Each number is 50 + 10 x the weight over its row's rms, rounded and kept within 0 to 99. Layers, rows and columns count from 0. The size before them is the row's rms in percent of the matrix's.

# layer 6 MLP gate, 768x384, rms 0.123, rows 639-672, columns 96-191
106:53 47 53 58 53 43 58 59 55 46 50 62 61 54 50 28 55 37 46 48 59 52 64 49 66 50 56 65 43 52 58 54 40 57 48 34 45 46 64 57 41 48 56 50 46 45 40 58 46 34 44 51 45 54 36 56 41 57 69 46 63 56 47 49 33 44 45 42 34 52 47 57 66 59 59 57 40 34 69 57 51 30 53 38 35 49 59 36 49 53 53 68 50 60 54 53
098:53 57 57 57 55 39 36 35 53 55 28 42 24 51 43 42 30 42 39 59 50 55 53 50 48 34 57 59 49 48 46 65 66 52 65 46 32 47 66 49 48 42 55 40 37 51 54 43 47 43 42 57 57 68 48 34 54 50 53 59 40 49 42 65 67 54 45 49 47 56 27 41 52 54 52 35 49 45 70 33 31 34 63 20 43 52 51 43 59 68 44 47 31 55 48 35
102:48 56 58 43 54 49 69 63 50 57 49 34 41 43 75 63 65 47 57 48 56 39 42 66 48 36 62 60 58 72 34 40 36 49 52 38 43 57 45 41 42 61 45 58 60 45 59 53 29 55 55 62 58 60 53 32 57 32 49 57 56 55 71 55 44 39 50 43 30 41 40 44 39 62 45 53 29 29 46 62 40 59 49 39 54 45 61 48 28 52 45 47 47 42 53 56
101:50 59 45 48 51 44 51 57 50 74 46 36 41 38 44 58 46 48 51 63 63 49 56 51 37 54 55 57 66 32 45 49 41 40 46 44 53 42 34 55 63 65 43 54 49 35 37 43 55 44 40 51 43 44 50 43 52 40 49 64 20 47 55 60 53 47 48 62 37 59 52 51 60 45 57 63 41 55 49 63 41 49 49 46 55 46 50 44 57 46 56 39 45 32 41 29
096:50 60 52 53 66 50 44 43 27 57 40 46 56 52 52 29 40 61 51 48 54 64 71 39 39 61 55 58 49 57 40 66 54 60 54 52 56 46 39 60 57 54 60 30 47 60 61 51 80 53 50 34 31 67 59 58 42 54 53 40 42 40 39 63 49 37 54 56 49 77 77 65 49 72 40 49 70 75 57 60 48 53 64 61 53 54 52 47 54 39 40 40 49 57 56 51
100:41 69 31 34 51 57 58 36 50 68 44 53 50 60 73 49 55 71 32 43 51 36 39 54 55 56 54 52 40 71 53 67 60 38 50 45 50 64 55 43 43 46 46 32 55 45 56 53 44 61 53 44 41 49 51 65 55 69 43 41 34 62 47 41 54 61 64 61 39 57 58 62 57 49 50 46 53 53 54 57 53 55 64 45 45 56 22 45 46 57 55 60 53 50 29 57
100:53 58 43 51 62 54 48 67 55 41 61 62 53 35 40 42 48 53 38 42 48 42 68 28 48 46 41 34 63 57 54 45 44 52 32 54 53 54 76 56 56 42 41 54 67 42 32 45 41 57 45 52 44 32 47 51 51 52 53 41 61 62 58 43 40 53 55 43 65 34 44 62 19 63 56 37 46 49 61 44 55 40 44 55 42 56 56 43 51 56 49 57 47 56 48 49
100:49 49 44 54 62 52 50 50 43 52 46 59 61 40 29 43 44 57 39 42 42 69 39 30 48 55 55 64 28 44 60 54 38 46 43 50 43 55 44 39 41 48 46 48 56 50 48 48 55 44 50 50 62 64 50 50 55 60 65 44 56 57 39 45 54 45 41 31 56 40 29 42 54 57 57 54 45 57 64 28 35 41 51 55 74 56 39 58 48 52 33 58 64 53 42 37
099:52 44 29 51 48 67 57 43 42 54 51 45 64 42 56 37 47 45 60 40 57 32 48 44 53 32 67 42 57 52 32 44 71 41 40 64 63 43 52 66 40 55 48 46 36 51 44 53 51 43 45 57 55 48 52 36 41 56 46 45 59 55 44 39 55 42 58 69 51 59 41 42 46 68 42 58 46 42 54 29 70 54 63 58 36 41 50 64 35 57 45 55 59 43 56 43
100:46 64 64 42 53 37 51 65 42 50 44 52 43 68 45 77 47 43 47 51 58 49 45 30 57 46 39 68 56 51 50 36 52 66 43 65 50 50 51 42 57 54 64 50 46 68 45 42 41 49 67 27 62 32 60 32 47 52 45 46 56 58 44 46 33 60 55 66 52 59 49 57 41 39 55 58 46 55 49 30 67 43 51 59 55 35 51 52 41 59 49 53 64 52 68 53
096:48 44 52 48 64 46 56 41 57 64 53 57 48 53 60 42 55 57 51 56 66 40 55 55 49 58 60 44 49 51 44 59 48 41 60 64 60 45 51 55 48 99 61 34 61 53 43 57 57 55 48 42 33 41 39 55 57 43 44 45 39 36 50 58 51 36 65 62 26 62 44 61 57 56 43 42 55 58 89 30 56 37 48 58 64 51 61 39 67 51 36 51 47 40 46 51
104:51 62 49 45 56 57 39 25 43 39 54 45 41 60 52 64 68 56 60 55 38 36 70 40 52 58 34 35 67 45 32 53 49 55 67 68 37 43 55 61 73 35 61 49 45 47 65 41 39 52 37 58 57 44 43 49 65 57 52 60 38 34 54 34 46 47 40 52 28 61 56 62 62 46 66 62 46 47 46 58 42 51 43 40 53 61 47 49 59 72 37 53 30 45 50 51
098:52 54 39 37 42 44 45 48 44 62 68 40 42 37 41 64 51 50 34 48 58 53 45 59 31 38 54 33 63 63 42 51 53 46 48 40 56 50 59 53 42 34 46 31 53 54 59 49 74 52 60 65 52 67 50 36 39 37 37 63 31 46 66 38 61 51 55 62 57 57 38 46 57 66 41 60 50 57 42 41 45 61 36 42 48 55 34 39 52 57 53 37 39 29 57 60
109:39 48 55 41 37 55 41 46 52 29 55 59 37 37 41 69 59 53 51 44 68 62 44 50 42 38 35 53 59 53 55 54 44 52 52 51 36 60 52 47 34 57 51 48 60 44 46 38 57 44 55 43 35 65 40 47 40 48 59 47 57 53 60 55 55 34 48 58 37 61 51 47 50 53 41 52 40 58 47 63 55 43 50 45 46 43 67 50 65 55 43 64 67 37 42 48
099:77 67 62 51 40 73 55 43 48 42 50 54 46 32 57 51 68 65 56 44 44 44 57 33 61 43 46 43 39 58 57 70 46 35 30 52 47 56 44 53 43 40 58 45 50 47 57 54 44 56 64 40 40 39 40 56 58 45 53 59 55 68 54 48 36 36 49 51 44 52 43 51 33 55 53 24 44 35 39 43 38 48 37 40 51 66 66 46 59 67 50 32 54 44 41 54
100:74 45 39 27 56 28 30 58 56 47 70 53 56 40 48 53 58 53 55 41 58 50 44 53 52 42 36 37 38 59 38 60 63 29 40 63 44 37 59 61 46 42 48 56 48 38 46 41 50 73 55 47 81 48 55 58 53 30 54 54 33 39 45 56 34 50 63 52 51 47 55 28 47 55 56 42 49 58 65 39 42 55 56 52 35 44 51 47 57 65 41 54 36 54 56 58
099:37 49 51 37 53 66 69 44 44 37 51 64 48 35 56 39 24 57 47 58 64 42 52 64 75 36 36 48 57 65 61 62 52 59 51 37 43 67 51 51 59 44 51 47 64 63 50 46 59 63 47 51 55 57 42 35 55 42 56 48 52 48 33 50 44 47 62 57 41 72 36 40 66 46 44 44 63 49 55 45 45 57 45 61 57 52 51 37 44 41 48 58 40 58 46 30
098:59 56 58 62 56 51 40 56 54 40 62 51 51 55 47 34 49 52 56 30 55 48 47 34 61 64 34 42 50 51 18 44 55 39 43 68 50 56 55 42 41 45 46 42 51 61 48 53 67 56 38 50 58 54 24 53 49 68 65 61 51 44 61 46 67 48 30 45 34 53 60 59 53 30 59 53 45 42 31 63 46 35 43 51 55 68 62 58 65 56 54 52 43 28 68 46
100:34 53 69 31 46 43 46 52 61 51 60 58 41 57 46 44 47 54 46 69 44 46 49 54 36 50 52 45 57 62 46 63 35 50 57 51 51 42 41 26 54 38 62 51 43 51 49 52 59 60 67 46 62 51 69 37 49 59 33 68 47 49 44 77 50 45 68 38 36 48 49 51 56 59 60 42 55 64 30 27 56 47 61 52 34 50 46 36 34 28 37 76 62 50 65 68
101:37 54 40 47 46 50 63 42 58 62 57 48 55 48 51 56 33 67 40 60 52 60 51 43 56 51 65 40 51 42 46 41 44 52 47 54 42 42 43 45 46 32 42 39 64 62 67 36 52 43 28 54 69 61 35 61 53 38 63 51 64 45 34 76 59 54 60 35 54 45 55 48 60 54 45 56 56 32 62 51 51 59 79 49 46 33 35 35 53 54 44 39 50 50 53 35
092:45 42 52 53 65 39 45 61 46 25 68 58 52 45 41 53 49 46 35 46 64 42 50 45 48 35 52 56 55 49 40 53 51 69 36 50 37 44 51 70 67 60 55 49 42 27 47 60 77 47 48 46 50 54 51 57 48 46 51 53 65 54 52 60 66 54 48 50 31 44 31 57 50 62 52 60 70 65 37 34 51 53 47 53 55 61 55 68 73 52 46 54 48 51 61 60
101:59 42 73 46 33 57 46 43 44 59 43 55 66 42 53 42 50 41 42 47 45 33 57 51 48 37 56 46 60 63 53 65 57 40 47 46 39 44 36 38 43 54 52 53 66 42 59 55 64 68 34 49 61 47 42 55 53 45 32 30 36 61 27 49 36 46 44 40 60 50 59 52 48 54 38 63 35 35 49 38 44 56 31 39 30 54 54 57 37 59 51 41 37 43 37 66
091:39 61 49 77 58 39 50 58 55 38 30 40 53 44 50 46 46 56 46 38 59 66 65 51 47 58 42 48 36 40 42 44 58 51 51 65 39 39 44 53 62 49 53 56 53 48 60 44 35 52 43 58 55 57 66 44 41 52 76 48 65 56 40 67 55 52 56 76 61 58 59 38 40 70 54 50 44 50 67 46 49 41 67 53 54 46 59 55 38 47 33 49 56 39 30 51
103:62 65 51 51 61 42 57 62 54 47 47 63 59 55 58 47 55 57 36 34 58 53 41 35 52 62 47 52 53 58 46 58 57 61 50 37 63 65 37 52 56 25 47 48 36 59 50 63 52 46 49 37 59 57 45 43 58 58 53 55 73 51 47 64 60 44 50 61 29 41 40 47 36 48 53 55 65 51 50 43 44 58 50 41 65 45 56 31 44 35 64 38 47 49 44 69
099:41 41 43 42 50 49 62 46 63 32 52 38 45 41 60 47 38 63 51 58 57 49 40 31 30 41 60 38 51 44 59 38 76 46 36 43 48 61 49 50 48 47 41 58 52 44 41 41 59 54 46 52 59 53 46 42 41 46 39 46 53 36 63 62 62 49 40 31 44 37 48 42 56 56 50 36 56 45 28 43 46 46 63 44 48 45 55 43 43 50 51 56 44 43 51 58
100:54 63 50 46 54 49 49 52 41 56 42 40 54 49 53 38 48 51 47 33 46 61 47 63 27 55 67 65 53 52 52 65 45 53 28 53 72 30 53 63 42 43 58 53 49 50 41 55 57 45 45 50 64 53 52 56 37 40 57 52 58 52 59 59 34 56 73 45 53 42 56 53 31 51 55 50 35 70 60 52 61 66 43 66 61 51 60 48 56 47 41 50 49 53 36 52
101:71 63 40 29 53 39 64 40 57 33 43 43 72 40 45 57 56 46 42 55 56 54 40 67 58 54 63 47 74 59 57 49 55 71 53 42 54 60 56 52 40 43 50 49 61 65 52 59 57 51 55 59 43 48 57 44 68 53 39 56 53 57 43 48 21 48 45 49 52 57 44 36 65 40 56 62 44 62 46 43 57 46 46 53 61 47 45 40 54 65 36 58 58 29 30 55
099:67 49 47 43 40 55 46 42 53 37 35 47 32 50 32 47 51 49 67 65 45 48 37 48 51 76 47 38 47 60 51 45 44 50 56 51 54 35 53 41 49 25 60 41 41 53 44 31 50 53 47 52 49 46 50 46 51 43 50 59 45 46 50 42 60 41 33 56 39 47 47 43 38 55 47 67 37 65 46 49 48 53 31 47 54 56 60 38 46 64 51 46 62 43 59 40
097:49 59 58 61 58 59 66 47 46 27 64 53 41 45 49 56 61 41 40 63 58 35 55 67 72 66 43 68 43 50 30 44 58 57 50 55 65 63 39 49 58 41 45 48 47 73 42 49 57 55 52 46 58 43 54 63 44 51 45 52 60 37 60 38 69 47 19 44 55 46 61 62 42 49 63 43 42 49 51 43 60 52 42 56 41 49 64 42 55 40 31 65 36 56 54 59
098:31 28 68 45 60 35 43 40 48 32 55 55 44 40 55 30 62 28 43 31 26 49 44 61 43 43 79 46 46 59 62 44 35 50 41 58 53 52 46 48 60 44 60 43 55 38 45 51 58 38 50 61 51 58 64 40 61 49 34 44 72 55 56 65 47 31 55 64 32 50 53 52 65 31 63 28 50 61 44 45 38 53 45 56 54 43 48 50 40 49 53 46 69 43 41 48
095:67 59 42 48 41 49 42 66 66 50 47 59 55 27 39 31 63 69 41 39 58 61 48 59 44 43 52 37 52 45 52 55 53 46 50 62 58 51 51 55 39 52 42 38 51 55 55 70 50 54 53 49 81 40 53 62 50 49 54 53 63 53 32 41 59 43 31 70 32 58 67 44 34 59 35 65 53 49 36 40 70 44 27 56 53 54 56 16 49 72 53 54 34 40 62 66
104:51 44 36 60 41 55 45 51 36 54 45 50 52 61 60 35 69 37 46 55 65 51 43 79 60 49 41 49 53 44 41 48 57 43 41 48 47 41 40 47 38 48 49 64 62 45 58 49 49 41 50 47 57 45 50 55 59 55 57 56 32 48 45 57 55 54 57 51 39 45 70 50 43 53 56 66 42 50 37 52 52 56 37 63 57 56 53 23 36 37 59 58 61 57 41 51
104:62 36 48 77 39 52 51 57 44 59 47 52 58 50 60 49 40 45 41 58 37 47 48 40 43 51 60 43 58 38 40 53 47 43 41 68 56 38 37 47 51 46 38 47 73 54 50 62 52 49 34 50 45 57 37 45 45 47 37 53 42 61 34 50 49 52 65 64 47 57 61 50 61 54 63 38 34 45 48 54 47 47 34 68 50 57 53 46 68 57 26 45 45 28 58 49
102:30 58 41 37 75 44 56 49 30 45 37 48 38 60 60 59 56 53 35 42 77 54 47 49 60 44 43 47 28 35 46 42 48 52 62 35 44 48 40 51 51 56 42 37 71 39 60 48 40 50 48 36 53 54 41 53 32 30 58 43 58 34 40 60 54 61 42 42 57 64 58 52 45 50 31 46 59 54 68 68 65 64 45 59 60 41 30 51 46 33 49 53 63 45 39 49